From a checkpoint of a small transformer trained on Wikipedia: width 192, rotary positions.
Each number is 50 + 10 x the weight over its row's rms, rounded and kept within 0 to 99. Layers, rows and columns count from 0. The size before them is the row's rms in percent of the matrix's.

# layer 5 MLP down (transposed), 768x192, rms 0.143, rows 623-639, columns 64-127
111:44 58 67 45 56 56 53 36 45 37 41 41 63 59 39 62 45 55 73 49 46 49 45 73 45 46 48 47 55 48 50 55 49 50 53 53 35 45 63 46 37 44 51 62 49 49 56 57 51 60 69 51 43 39 52 58 35 63 54 64 26 59 62 51
098:45 55 48 31 40 60 39 34 43 55 48 45 48 52 57 54 66 38 68 67 41 48 50 68 31 60 36 44 44 58 53 45 43 53 46 66 64 63 69 57 54 42 37 40 26 55 42 50 48 48 45 45 61 45 32 66 52 32 47 60 48 52 37 44
100:27 49 69 78 32 61 59 58 54 49 41 59 56 49 57 50 48 75 45 58 57 56 57 32 53 57 49 59 51 33 46 46 53 55 34 57 46 62 54 42 56 59 46 37 49 55 34 46 50 48 55 80 37 51 54 50 47 49 44 46 57 48 57 42
112:28 46 44 53 57 64 35 47 52 43 51 50 54 72 51 53 35 33 69 49 49 54 66 71 38 66 28 67 66 33 49 48 40 43 52 51 46 54 42 41 41 46 44 54 31 40 46 53 46 74 65 31 26 52 57 50 40 52 49 56 34 45 40 60
102:43 57 48 42 40 62 64 58 48 50 49 53 57 51 37 49 59 55 23 56 51 47 56 56 63 31 61 60 38 40 48 46 57 27 59 51 39 44 48 54 79 59 71 62 36 44 25 49 47 46 62 56 40 51 57 54 40 31 53 36 38 47 43 34
096:54 66 50 60 52 54 50 31 37 49 38 63 43 45 49 36 59 44 49 61 33 60 33 41 51 56 41 56 56 56 35 53 49 57 36 45 74 49 55 58 62 67 40 38 32 58 44 32 71 43 39 71 56 48 50 54 41 76 52 64 52 48 62 65
099:53 56 49 61 38 45 49 38 46 54 64 45 50 50 67 41 62 38 58 52 50 54 57 42 56 53 44 54 47 40 47 58 40 58 47 53 68 63 46 77 45 40 34 35 47 74 59 76 74 58 42 60 44 56 44 47 35 53 68 49 54 45 53 56
111:43 48 57 57 51 67 61 50 46 57 52 51 52 37 61 55 50 36 41 49 53 53 37 57 50 53 47 39 53 67 66 49 42 61 43 57 62 49 43 72 33 25 34 51 53 46 66 48 41 51 59 65 30 50 67 48 79 63 50 38 53 57 51 45
102:56 43 45 49 52 44 30 63 51 39 56 70 46 43 63 36 25 58 48 53 37 46 66 51 57 45 51 52 55 35 32 38 52 58 43 44 34 43 62 58 42 47 74 54 56 50 67 45 49 55 58 48 70 63 50 46 38 49 53 63 55 35 59 56
101:41 58 41 51 36 34 59 51 58 74 54 52 56 50 42 26 41 47 54 64 38 51 45 46 47 57 53 42 49 37 39 54 46 38 61 25 53 53 59 53 51 53 50 54 47 65 60 49 47 57 50 53 44 50 64 56 43 52 45 40 59 59 70 68
102:53 65 54 53 40 44 52 50 42 40 49 41 34 38 44 61 64 33 60 65 48 58 62 33 47 43 42 49 54 47 52 49 54 44 45 51 38 48 44 41 45 57 59 53 40 50 57 71 60 33 48 40 52 44 28 34 43 63 60 51 71 46 54 55
101:60 64 67 37 61 47 63 63 29 54 44 38 54 62 67 51 58 60 53 53 53 61 47 40 40 49 57 74 43 40 62 48 49 52 58 57 58 60 47 75 37 46 42 46 58 45 58 61 40 52 46 38 54 49 51 69 57 68 55 42 72 50 68 51
101:46 52 43 46 49 63 31 45 50 71 51 59 54 47 34 47 48 60 53 62 44 59 54 40 52 62 52 51 59 43 38 57 44 42 69 54 72 52 49 60 78 37 41 37 37 46 39 40 57 51 66 34 51 49 44 55 38 62 56 47 46 37 43 64
108:48 54 45 56 54 38 64 56 40 35 53 55 55 39 60 39 49 45 35 47 35 34 53 48 37 56 61 53 48 57 48 45 72 30 41 39 57 40 55 53 50 41 48 60 52 37 66 57 48 38 50 37 65 41 62 57 54 53 51 49 48 57 57 53
103:47 40 46 68 58 62 47 67 45 46 40 45 50 46 62 40 33 45 61 53 50 52 65 74 51 53 61 55 52 52 55 66 64 53 34 47 48 52 61 61 51 41 60 70 53 52 40 36 51 50 35 52 44 58 46 45 37 57 45 46 69 20 46 40
099:43 60 37 60 35 43 37 52 24 63 61 60 52 64 56 43 50 39 42 56 57 68 55 50 45 24 40 55 40 53 54 47 56 47 31 43 43 40 57 56 51 43 54 29 48 53 45 61 44 50 54 55 47 89 33 48 50 34 56 49 50 69 55 40
103:50 35 41 53 58 60 25 57 41 68 38 48 58 45 63 33 61 53 68 35 46 57 52 57 54 35 47 36 54 39 43 54 62 43 55 49 55 70 46 74 42 56 46 44 55 54 42 46 59 44 49 61 45 42 39 67 41 62 26 57 58 45 57 36
# layer 5 MLP gate, 768x192, rms 0.15, rows 624-640, columns 64-127
096:44 72 53 46 57 45 36 45 50 65 48 50 55 55 63 43 55 53 26 41 42 53 70 55 59 52 39 50 67 36 62 37 53 59 55 63 45 47 47 60 44 55 52 57 42 39 63 56 36 62 35 62 36 49 46 51 54 39 65 46 45 41 61 35
102:53 57 24 57 58 52 69 47 57 51 63 47 56 69 52 42 52 65 74 59 62 62 58 42 63 59 50 47 43 49 47 56 50 53 35 38 57 51 41 44 62 50 52 48 43 50 67 32 50 57 57 55 50 53 61 50 44 69 49 56 27 21 48 48
108:70 47 41 60 52 44 58 32 46 54 57 47 34 45 46 59 46 63 29 53 56 30 47 62 70 44 57 33 39 73 46 56 45 44 50 35 61 19 51 44 41 37 51 52 43 49 55 42 61 43 42 56 59 62 50 41 44 54 43 44 62 39 56 52
100:39 45 58 45 51 48 51 48 69 73 64 63 39 47 41 44 43 53 46 41 51 56 40 46 49 44 43 44 53 64 55 62 53 54 46 42 62 51 44 52 65 60 36 50 44 59 55 48 35 49 50 44 47 24 59 61 48 52 40 59 84 46 51 47
097:31 47 59 51 53 64 52 45 54 36 61 50 65 54 35 38 49 50 42 50 53 46 57 52 44 30 57 52 62 68 49 41 49 66 47 45 39 34 63 45 54 50 60 55 67 54 47 71 47 37 42 35 53 57 48 48 27 29 48 40 48 45 47 35
099:45 47 37 44 39 62 61 38 44 59 53 39 36 32 41 63 36 58 42 62 58 52 29 68 76 49 61 53 55 61 44 47 54 58 54 58 36 36 44 64 57 65 49 58 61 44 55 49 51 43 46 56 64 62 57 46 42 59 53 51 55 45 45 51
090:49 52 46 57 45 64 38 53 65 53 42 42 59 47 46 56 63 50 54 60 54 69 46 52 62 58 53 41 47 53 50 45 45 53 60 65 62 49 43 52 77 66 69 44 62 60 47 63 51 41 40 61 51 55 43 70 37 66 48 60 35 44 53 45
100:52 40 40 63 58 62 61 32 52 46 60 54 60 46 65 57 47 45 47 46 39 44 53 49 58 51 33 55 54 67 48 77 46 54 48 30 65 51 67 51 41 78 61 54 74 50 50 46 62 46 61 76 65 53 52 54 73 55 56 45 63 51 55 41
097:40 42 50 34 42 50 69 48 67 67 44 49 55 63 74 58 46 49 49 78 46 54 55 41 41 66 52 46 41 62 40 46 50 61 68 42 45 47 58 47 49 47 57 56 40 46 44 43 52 41 53 68 53 54 49 32 60 46 60 42 46 71 41 58
087:61 39 52 51 63 50 47 54 61 47 46 46 48 47 27 48 59 61 54 45 56 33 38 49 45 55 58 51 63 55 57 49 67 44 41 53 68 51 38 54 50 50 56 45 59 65 40 53 35 48 45 66 41 63 47 48 45 50 41 38 45 54 49 58
094:26 56 51 48 32 63 61 31 64 54 53 47 52 62 47 56 46 49 46 44 57 52 61 41 55 67 45 39 44 76 62 48 45 56 53 69 50 46 44 57 26 37 48 70 62 56 43 51 47 32 56 60 46 49 50 40 47 51 53 31 54 61 65 55
101:40 46 61 45 62 58 40 64 48 41 49 43 46 46 66 61 33 42 48 53 24 60 56 56 54 42 61 51 40 53 54 62 55 59 59 59 52 33 67 57 45 39 70 47 30 58 51 43 51 46 64 54 60 58 61 63 59 52 48 40 30 52 59 44
108:64 46 65 47 31 43 50 39 39 54 61 49 47 42 39 63 48 59 41 55 51 67 50 80 44 55 45 45 54 49 43 41 43 55 49 42 41 61 54 38 60 49 43 55 50 58 30 59 43 59 55 56 34 53 45 37 48 48 33 54 45 42 56 42
114:46 45 41 48 42 40 33 46 64 40 60 52 40 34 53 71 33 48 45 46 52 50 53 35 59 44 31 37 52 54 35 60 46 57 45 56 47 44 41 48 58 43 59 63 67 63 66 43 55 51 53 57 42 28 62 36 40 51 51 44 40 51 61 52
102:50 39 61 57 64 51 63 36 71 41 53 57 47 34 45 59 51 67 40 51 43 35 35 75 74 64 69 53 60 62 54 47 41 40 54 52 56 48 42 58 60 55 57 64 37 49 48 45 38 44 49 43 55 54 57 60 41 55 34 62 48 46 51 52
101:52 42 54 50 27 52 56 62 67 51 43 40 52 44 57 66 45 58 42 40 65 50 59 52 40 58 58 41 47 48 56 51 45 45 43 52 50 63 51 57 35 53 57 58 54 56 37 70 51 38 44 40 52 31 49 49 31 58 41 42 71 46 71 61
102:49 60 64 41 47 53 50 32 44 55 54 56 39 57 39 42 59 46 43 62 40 55 67 57 41 60 46 64 51 50 60 52 48 58 55 48 39 44 51 55 55 47 32 76 66 37 55 48 53 57 45 51 41 32 47 56 56 50 53 43 60 41 43 30
# layer 5 MLP up, 768x192, rms 0.152, rows 624-640, columns 64-127
094:41 45 57 63 50 61 40 52 49 79 55 35 65 46 54 57 57 72 39 54 48 46 37 47 63 37 50 54 49 42 44 66 47 50 51 34 54 39 60 43 46 67 58 36 54 47 59 47 42 53 33 49 41 54 70 67 51 52 30 57 41 47 48 38
101:44 54 39 49 51 57 45 43 42 47 55 61 55 46 37 38 67 43 46 37 47 64 42 55 56 42 43 73 42 72 39 58 49 48 42 64 47 63 44 57 47 50 42 37 57 47 55 57 50 40 43 47 67 43 53 57 39 46 60 53 55 42 47 55
109:53 52 47 62 58 45 51 56 50 49 67 34 50 33 26 43 54 66 53 63 50 44 56 65 43 23 82 49 45 65 43 59 57 48 45 47 54 37 46 61 56 48 56 57 54 43 60 38 50 39 32 70 56 65 36 45 62 53 57 49 53 62 64 40
100:55 46 45 67 57 35 31 49 50 51 46 34 46 70 52 46 39 61 51 30 54 44 42 27 50 60 45 57 43 48 46 67 47 77 47 52 51 46 35 43 51 60 66 55 47 58 45 35 55 47 68 41 64 57 50 48 53 49 43 48 48 45 59 65
102:35 38 42 35 45 62 39 56 58 49 62 54 60 44 35 35 30 41 35 47 59 58 63 51 39 43 60 54 51 44 60 43 35 30 55 44 46 41 55 50 46 38 55 45 57 43 64 63 36 58 59 48 31 61 39 41 38 17 41 59 55 30 60 41
101:49 43 50 43 63 65 49 52 41 44 59 44 42 50 42 62 41 43 45 51 45 45 67 44 48 41 49 50 52 50 55 57 46 43 60 21 45 53 33 56 50 67 49 57 31 32 55 35 49 47 58 44 43 46 64 44 67 54 46 47 42 41 60 47
097:54 65 52 51 70 44 48 40 26 45 47 50 44 60 49 32 56 51 48 64 46 44 47 57 46 49 52 54 51 48 49 65 44 57 52 48 40 61 62 49 47 46 48 47 49 57 38 67 37 58 70 48 54 49 41 37 32 36 44 51 55 68 64 30
099:24 59 43 41 53 26 65 67 49 45 66 34 47 53 66 57 44 71 48 49 55 64 43 52 57 50 62 28 41 46 34 26 61 49 45 55 46 43 51 52 51 49 65 41 51 45 58 53 60 62 70 40 53 54 41 60 53 56 46 42 44 51 49 60
095:58 63 45 47 35 34 72 55 38 39 40 74 46 51 28 53 52 58 55 48 56 49 55 51 50 29 45 38 55 47 49 71 44 62 40 41 59 57 42 43 57 69 47 48 36 58 50 43 48 41 57 42 55 33 64 67 46 37 53 33 68 40 41 51
089:60 29 35 51 58 59 42 63 50 44 33 55 38 46 38 60 58 61 65 22 55 53 14 44 61 63 55 58 47 65 47 53 62 47 54 56 67 60 49 53 44 55 61 38 57 60 50 47 40 52 29 52 43 42 62 48 50 25 41 44 53 45 61 35
109:47 41 31 52 51 58 49 45 49 46 46 68 55 57 30 44 47 52 59 37 40 34 50 38 40 48 41 44 43 60 53 74 41 46 68 49 33 49 71 28 61 66 54 29 47 62 48 32 54 59 50 60 33 47 53 44 50 41 40 49 38 44 44 57
102:52 48 43 32 44 36 60 54 48 71 52 51 61 39 53 38 53 49 61 48 62 33 40 53 53 52 33 48 59 41 60 44 49 38 63 50 52 61 38 34 45 36 58 52 56 43 52 70 47 46 56 47 43 51 54 43 44 35 61 80 48 65 47 58
105:72 59 63 48 29 48 49 54 64 41 48 47 61 49 62 61 48 34 31 44 49 43 35 71 41 68 41 43 47 61 58 60 38 50 54 48 51 56 38 47 44 70 44 50 33 75 58 52 51 62 37 44 41 79 44 35 44 43 56 60 34 44 55 62
112:54 57 59 66 35 54 66 55 58 44 52 57 41 53 58 31 66 55 44 59 62 39 43 46 49 66 47 60 24 42 51 32 45 42 51 44 57 48 63 41 65 70 58 34 39 58 72 52 59 55 50 26 48 49 54 47 65 46 58 44 29 48 45 58
099:55 62 54 47 51 34 60 51 61 46 46 56 54 45 39 47 45 59 41 40 35 54 24 71 61 53 59 54 54 50 49 48 36 32 67 59 61 55 52 31 51 50 43 66 41 47 50 42 49 36 61 56 59 65 39 58 40 57 46 37 47 29 48 55
112:41 49 42 62 48 51 45 59 41 38 44 50 31 74 44 44 47 45 51 41 32 48 37 40 57 59 43 67 65 54 57 43 47 63 50 47 48 65 49 34 38 65 48 55 53 50 50 48 55 50 62 32 66 72 42 65 71 36 48 44 20 48 46 45
108:65 56 66 48 56 62 41 50 45 57 60 52 47 32 58 53 57 49 54 42 60 35 40 53 58 40 70 52 34 55 56 47 50 63 29 38 69 63 41 58 51 60 63 54 25 61 26 51 67 46 41 50 49 31 67 64 57 28 45 57 54 53 48 55